Each number is 500 + 50 x the weight over its row's rms, rounded and kept within 0 to 999. Layers, rows and columns count from 0. Numbers have three digits each. The size before them is the row's rms in percent of the matrix's.

# layer 2 MLP up, 1280x320, rms 0.0596, rows 962-1042, columns 0-79
103:542509502503567526538557439571457483433381515553534489593495497548489475535483434456411511538462461544529507516501447433511538582413519387456483538567558547439421565438456538485372474489421491565465508501463556519562494536558456570499461537
092:536528514483509517564547414557539482471481455466484427533579505549483518470452531450550534416477453477570545462478441427542348433396483453547347564529484467572488514460562515494546481562469521519493480467478614496537540438444547451490434573
101:529557478513528536526492551495437553521533462483500494525573487378580486458492440554573493556492529472448617456508558572598471364553554504503465518589501472386415457499566470564472494466505525461547493506513508530479497489451465465496559428
099:528538460442449475538493444550522425452471504527451506543409389538574574480528587527465463484461462413516476491366440468506557521564540461530470488454468740468577546441493453482526543484495444621535501494555623459508463569503507568491506525
110:584492455513479491552587474552563571526487536434472464520479485409416525537430482620482487428575505417596463490415550520534428437572459496534497539481531434585449576457529490476497537503488548409457524450536554467456501573456492446556502486
103:516440521483508561451535422474452490497508583596432513576596527467485473565531525532498461453442470574464574515456500535480505442565497463424539545455462570429439507487457493521444452448467444465562492415523579498395368522481457578453403565
096:479590453478452486476614508531503553572451567514585491507521466438527421497536543456547530564457466391592524475518411463553489468493613458468489586540442463505490535472424535482544397485481468590575441489403466462442503459424575580451498460
099:506464429581462512466432532484483514462528449572553457547483462535478558479499499506591489508506531467378464411528403392534461560422542460416461444495551503387527492593427559551447466489466455639499432364481427514420457584506527560560526567
107:531517480513523488522570565455504515488500508494516535480519471482537465431452484540430408469373549451457511495443449475515426494470524393441554576503464372498447602532496531487467481470525549471502509446493607411532498545423531471580543539
100:470419491456533511483544503544511495471473449574513546562524340539538556461519550605500547567439532518458454471514490503547474483382473532524568493522451465444528495475522514597483542508475562528488496492483556471431527529539383467580455528
101:527441491526517481451488508467512538558528488523534575440399555464436462566452516532474497499510474572545596542474514520508533449525516496564459466437433575518526508429484446466489427596513496414485496510526448427440502420594422454492493532
093:555452487510481538500560528464443490475420544454546443545460483597447555516466423532381486456419511518496465497460428481614546456522537454548485512517470459516441563459544518532436500473464574587568523616433487446409530508498507563531513516
095:513467478481505486529504495548533484525461451483536523523490503478459569510499447531589439516428461472500520448489496425484549516484422539558457566488404583517433527511559450449551441429426523499521436501483593501539480509494466522477480436
097:567496402466469537460512518473593612466497476554569542497543525439562399490463554490587493531418521460528541498504457542538483540499514488486549567452437506527543532411431446534466549460539603478536466469460477487507412412540455567477451478
098:556532546521450553453508344502469557484361574535553505535567385431526638517474427449434519454496513426567479501511505510576518482521502477530462659584501458518466451509477526448500445537445510453526455478457431480458456501473360467480412543
106:503471519441523504514549477533549543512623411583503524516439493533503502415459558532573438485460477574368464513462502518491434527486488478460494509376407550539575501481487512372529454522461415459547438469535493518513525478479526481563466501
099:495493551454550492449518454441559502532446525538527606507515493473527512466494600498556477468467467540426419477453530497535616499442557568511459551469470407580462466459554539505444520421513426529596451488569520484442557460547498470450435464
094:375548479510524460491474522460562447560506471510473517539534411565468480494457448472434496505456504496438574479569544535584540464497570498526453605476571579523477610418530505477516460454546426558518428488470496505503599519495476541525493460
104:524526436480471473464570554481547472477474540505500468484495483543562502491545474501442526446476469480482509477418440523539546453520532409579446431588421454535587637491444448549480413523613466496425454542488515414464504515542438528515376487
096:515476524506532485556544429546488533438460554467557526494469420506459434439317546557551483418488415462489481480560421440453504523496496502503476603570512503461541625491511482515549419583432570452400476433467494498474464511523437463599505520
101:602417525479529549490490554523525570480493483536593473519541534520488556512548511471500536512511496498466432407502554426580451542431487425428452425442507480503491476551539516445475393540514543466429495459500508457548429563368475530557520522
098:563510502513462504518454488503470595476432551532448452583543448468572405537390558475558425446510521453534484466482384455515565524517470436524449551484525535614413502510511399392570412511400421551418461506604539537519449534459517598533394508
093:553596513498544564433496529467571491399521408533505478545435483598436448501516493530478518490529422453491524436479507450573543499459466464426526556477585517531515451440580446324526510481474451513366539514503582513496385537592500623469552426
104:536420434420449515481480453560423500487516556430455366495510522427515473412526558448441452520420464552506488432487424431531569460478501489431517509510409501464407549575544426411426479522481443536515476549531532559455424456468456414518479441
100:560396524465483523484586400473542516514486474525458542505471487567474513473450502593453381400472468511513473438496555480442532444531582506525518503521531541462480589491459408439588473436478506502535524522553532568469542574548495502484526532
104:488486529529526505490542492478467394554432510415397570490465524447524503429490460615459462536499514479571526461485469496569487522488555453486506509434389508484500553421502476497542518531443430566468597586490553540478493538544523489654477449
094:518460505460505577475484411479487525521522480470498568472488593509559552465452542511571491342534554497539586471471455326488504440455497403591466472512512491467433549623544498482485527525421580412417473515538491500423530508459485518504440515
103:631542400582476538421577603468546479550515437483497521471375513437451594566445470573511464466502418442550467450515455484568438507414473500442454528462497495523530494500615411497492493458525495434544553478503594413465513503465462397543520522
099:597503499502535464522567407537478487565414500532533587498450459505513571476469525602509429501426490531534489490434515524479403446555399469415585501557498564543508571514467478467475481593493435467557454457527512529518498521522498507547489478
096:519462430518494514538522491495479453557470491491445405579413476436588508523453502472551409442418526547513582459551482514507581437585418508456546534478508515489422558579462450489456484473491545495444534392613575583507494439395614475518491594
096:515502393475552507487464507564467553374472419487433471448485447557467450521432458474494496554470405455525522498495538500508534537573533418476456534501522466490519600526514455413438437502491530448410573459493511495490514498555574590554469497
101:477474472436502469424480435468509592489436502481484547475487386480557383477487530447463355496490515464524472425441574446546470508510494548554534616592461462473421541464456481464546480568507469434470510574558437471505581462430474603573557528
094:415418511505446563453559500553490463458446457491488570522430429575504511509537561572510518454487502477534518410488567422517460591475456581463513534511419536437472563410540385521563519539406612486501497513471601494502441393490495463500601538
097:553563459570493569452459509544538502423367570575600462481510524446513462588489617618518508472406423484502493476474545552548475460504452476454534531509535414588405484495565520479509479556442445551498477495521467404525428459595496540547441449
094:477471519461520475509594550556452466543448448544551402567449594496423463485502469454440423448444485540472556478499509488578557385498573474535504425542541483482453572423472475529513407604485517511496489453492486454468487521527471500620536467
100:566572420537525445416411473539366489439475508501529458492431428425510527504467547488434465442524540479517454449537506533528469445509485557489469579538495458432505597548476473480544450536495493505526530574541452521526486539593481489500417591
097:448383511410535471565503551654466473516542493571480511544521542518519462413425429490546429439498549410466551481507570461519516456525536546547382481439643550457516524588579475416507414538467484556468549458469496548438506486578499491581466537
095:560373494451533525564415485549490624528474498501424476527473485498494525480512342526554391541409480510436525481504495519481558507471506562524534537583529502462489512563494468500527500475459495566542463389542437397519463588509495564602512457
107:602479501569448451528605530535453464360545415587496471483432430483500574412475530483499452518448466542494484464525489531585535492558571474477521479476512509508520473459472473466463445549440450444494492465598536465486546568544372448514464574
103:489523592522470555455526528370540521494444492543624499515538459495527444465424513498513524467490477490587576497407537412566522443442523470435473505560596532458524547543525523586428429443488443435528561547494549561466444490491403422540549395
102:548471479448484455467559536538513576603543524527545545578508474532437560483479458542486504542473440495527668470437479448541410436399541519486505466460446513481493539495531472535535432457517477674457541519537529511411468486517545461503427576
099:443515573481544497467580509483495498468463555567522478556410473455454529473408492476568483432500517517501565492457415436450536547492453497553525403438561418441466569470466515538525497408505580418509505423596591410487569533537447510517548573
111:498470464522493476397523466533510456476442571555522556525479464485540491518443465568428535456550430512589473490428541406561482555519514392392506586400451546564558457546532455444447486507506511469542564493505625564503453555469459505530467517
093:508432544497492480468483498551475545512555471572544530551440495534506431464429543473438450492531501436572614418440527436584480521514542395469485518544488595453582545487490444464539437537505450523552518462552484511490454432499569500421441501
096:497390492366580594492493548502455471536631497565622543514480494541384490521420537482413503476438434506440528430487512486495464447411518444433444581468480539480415470553456510553460583423388465453587536446510523506530478532482525575527546545
097:607446483460466588436458482517451471586512525528516557556377475457498506583543507470416471566541531511602565465416498488570465509474503517502523528426506524499529489507504471531590503417466429501527564527539387559452499563441493512508473520
094:592510415424481511514581487586607455491430436498520387515413515461437552439417484417454513510544517506466519457518504495552498606462528407519512507398469534445490559516440463449485483550481548523470486445464445493492471549453501405553524513
098:468532543464481523503628477514490452554475482549497600516441501486483535496493561496477527527416519461472503499485380516509503481519503442502432599473436510455445571530485548500548505463445549484543537566530552460518488439442485473498472545
089:480540451488517508565670504579405466461492473497442549506354552447442527511491480501508517496501466515480539439477591467497588484604665475490538508531632565384552500496527490550516509465504506496463462522538595524413537570509449461571510595
100:415445432396525575574504527532529538535528460536362559538544524552450388610406572452540437454529508450442512452521413447653426476474524519474598458462489543481531569511495511483511480569465480494461528474458563458441476482481467496553588544
105:531436544495465531457502504593438485472535546593472515462476493431485540468518542535515444401499478561433418472386520516548481468452435484550462430481501550389554583550522511468487517493495440417432482426467496480463441505519458555589471507
101:462541431404464583519526474485496520503557508546564478569473538490531493405517469449428438482445544476562477533486460468503461488459477496418540513527490497510542515422555413453528479567519577512546513523597643471420465491505409491547524538
093:503481421501519547513399459576495565512432552494606414467554421466484470456444548515537460465487433472399560499425482459529479486492543571508380606483521503590470526479559523588521495482531431503428494457510502553494511544546456562519538622
097:529527524471525657538479479548543529510479434542539423564494447565473525483490415502408458396556454404535528457449452504508504495489504525514512561423527478510506556529498484490479470433460394587596509529456455494475562562530489474498491558
093:506527512480493564463558464539556481490388502553492497509466591404439590457479535503454489580530497540606481394453482534594468479479595453456456471433406613496506536473529541536464434538524546467466430585513569456459484484533535551519532473
100:442609513493471530486401498464586465541502507599533485536400424454431531528544473463427533478505474502534530472510509436498418509493493480511381547568518580484525553435444503452505507525445538465506512496521585438523427474490486548578445540
104:491466508492537536495532467490444567537477590465492516508480484364568395458486449461474496539538543389471562528484468450544477514487579441558442549473487577460369526395549564496396476410552574563492531430534508459535591462490414444483471567
120:533482459516561460420539397459509511453445473485494469461549485572540554531402522472523544480420476603506567470508539521513498570468560489552481522470461541438515555513494441521530495591461451485521498497514561492446501485532417517461367496
100:494490504488427542530494449513476561468427531575499542505556460425549566520493613491461428506595526443534513519521534407504538519516595479479451552568489516403500456434519511476457505548466481563482456487488470505513484517455564548565385575
104:464455522528490494440519616626475437508519534636506535498368427468461429480538473585407526471493480465540405500450570458514537497494573460477441489435456493586465484498604567407589555446493463496472493543433442512519450471585458497447491476
106:497497522561546541526572517437522506452489488486462487560549460462436448478521501486475457478559449595428499465481529465566502420532531450498474515505438477502539495436537444486428436471462515456533477595559497463555556524471469616440472530
095:494546523487524523530482501524515500504426532443536465467532495446497505467390475484529542506438501521528689435531482531537418598452557477489566581528541564479502495443425528479463469566458484468527604477518581536477516585580397469497524533
099:541476448416516478519543518572440598512542477434520525539454472465410530466523486524543422441412550504454478498470536518554477570459503544428536568456506521362504579465510495460505401501547519504484634525442444488498608532459461478517573536
097:512475466590566547463645450501499574520455486592534487559476509447481535477475502570570527609528536525440409452531492563587466513567516450426507544508446550507439502498549492535379487478423464436568455468472507440470466471600447526443431537
102:584503475405493582570520535517475586461341481518479528479551492423448482466517581500569495464479566500504571487516405442528529520406577482582512503466474445475523505561435506489479469491480608565408513518526494521503483507448485524551469515
100:624469478459457478428525418499321501447470520584600553547497538426468509532498424531537455488530548480429456453521519521529423476594550560445429559525480559534440559498530517497464527449470500485456563472440543510451548460519443446418521465
091:533521389425502566472528522519480458510444502479488507525532414444444452537468496521508444433449445553478480559488548457529439431580493445637562472472491561455587436552502448516491412472529534509519498432505559438493511531419492483519539512
095:520556532483483565559434551404493483433457621514388531475600437466563455582439531513471472466454462567471458463421459400437460622551482510472525546554544477390441480499475509507532468493525598586459458445529452445436551497491502554499560509
102:586484456499526533468514566479438507415455533520529552526379505524529534502513482537441443560436382551576541359443547385535446449419490454538487444496475472551511532513458521481491571547430592592433613463531498477538450497470567445579511394
098:551470509415545544556492443421475503477406485479535490470441522435515565507462554443506487500493524468428484518502478503579604535428537542446501504439442574383588532595499408467502404409497549590440468531558548550477584433522502407482530555
098:570513420420434424516513452447517510441503507505544416554465436474467454480500621437454502493465491453488551461468494522564487431398521493473510542482488528457566538462413462487550465520442503538507510382430500441460439574398445512513441526
103:557467487520447521501531480471500533540470538517436585526465425520507444458416467463512460503573463491467462426485413447560493485490527524547462531626480502525539485500541445450514476498474478531413565475445490535554459549444556493453449461
096:537459464536566473539468507559451449602508580476513504496449521441505518440481501535554381456419441602523453473505510450602560478465513446457490494493414432541489554514549459518475409602456499548398547497441543457476465590513409501561487563
099:485443413475497469473517505513432494486543518563456465553493481554453486501463477393432522497517537483515479534446517475497506428461562540616432520440568511560428513534414398497443480401504492507572392471449467429534428452528506594524424542
106:545431337493515540447478530631519547485535520452503483488439526529460504504528546525502519501502522515476543513466498521522498495462449435576457552518401530517485525525576474486523527532467544476333534453431544535514526433490524473509526507
099:530502418456520429468493545413460507478505475530547574506531554534475443612408570571526464424459443497566503497516497442486444441503524497450478472515571547484474511543554452396561537540534512478551461472474413532442454500509517548484507463
099:532518489500576472577535508572543505491422528489530544489525523395591420437460499505560524535383486474582561423596531468582553495446555457517527556606582548544520518396466543547514467639498565522493483522522592562502501558521530483535448558
102:429555333540485534473502445520513548517566526546564451568471425543525478532381544464502487372446402517510468472432453483494611497529530524521425469471519465553514542567505502442438420527428572566518457478514556484534537479469535516546530453
106:463486415456521459400597444476539530489514505479579567569456431480465473515464557503549486505445543494533514433511465435415451495454572489497445493465431500521501481493521429490496511519512490559441471513524565520530491503544499535498428467
095:524426404411418507447571508538547529509514454542556445566408537498412487505500532514488399480489512544537454476472543526474391526519480563473387439530547451644541509515523466620473388508596496520472401427487507499463414596520480526636444492
108:474482436495554510458496562522434523402517484585444569509453457518520473533540521607450559560543456398557562499447484535590472546464513466439516472548435562530532579535574570508500475530518547459505563535540501577476467472517516517498419477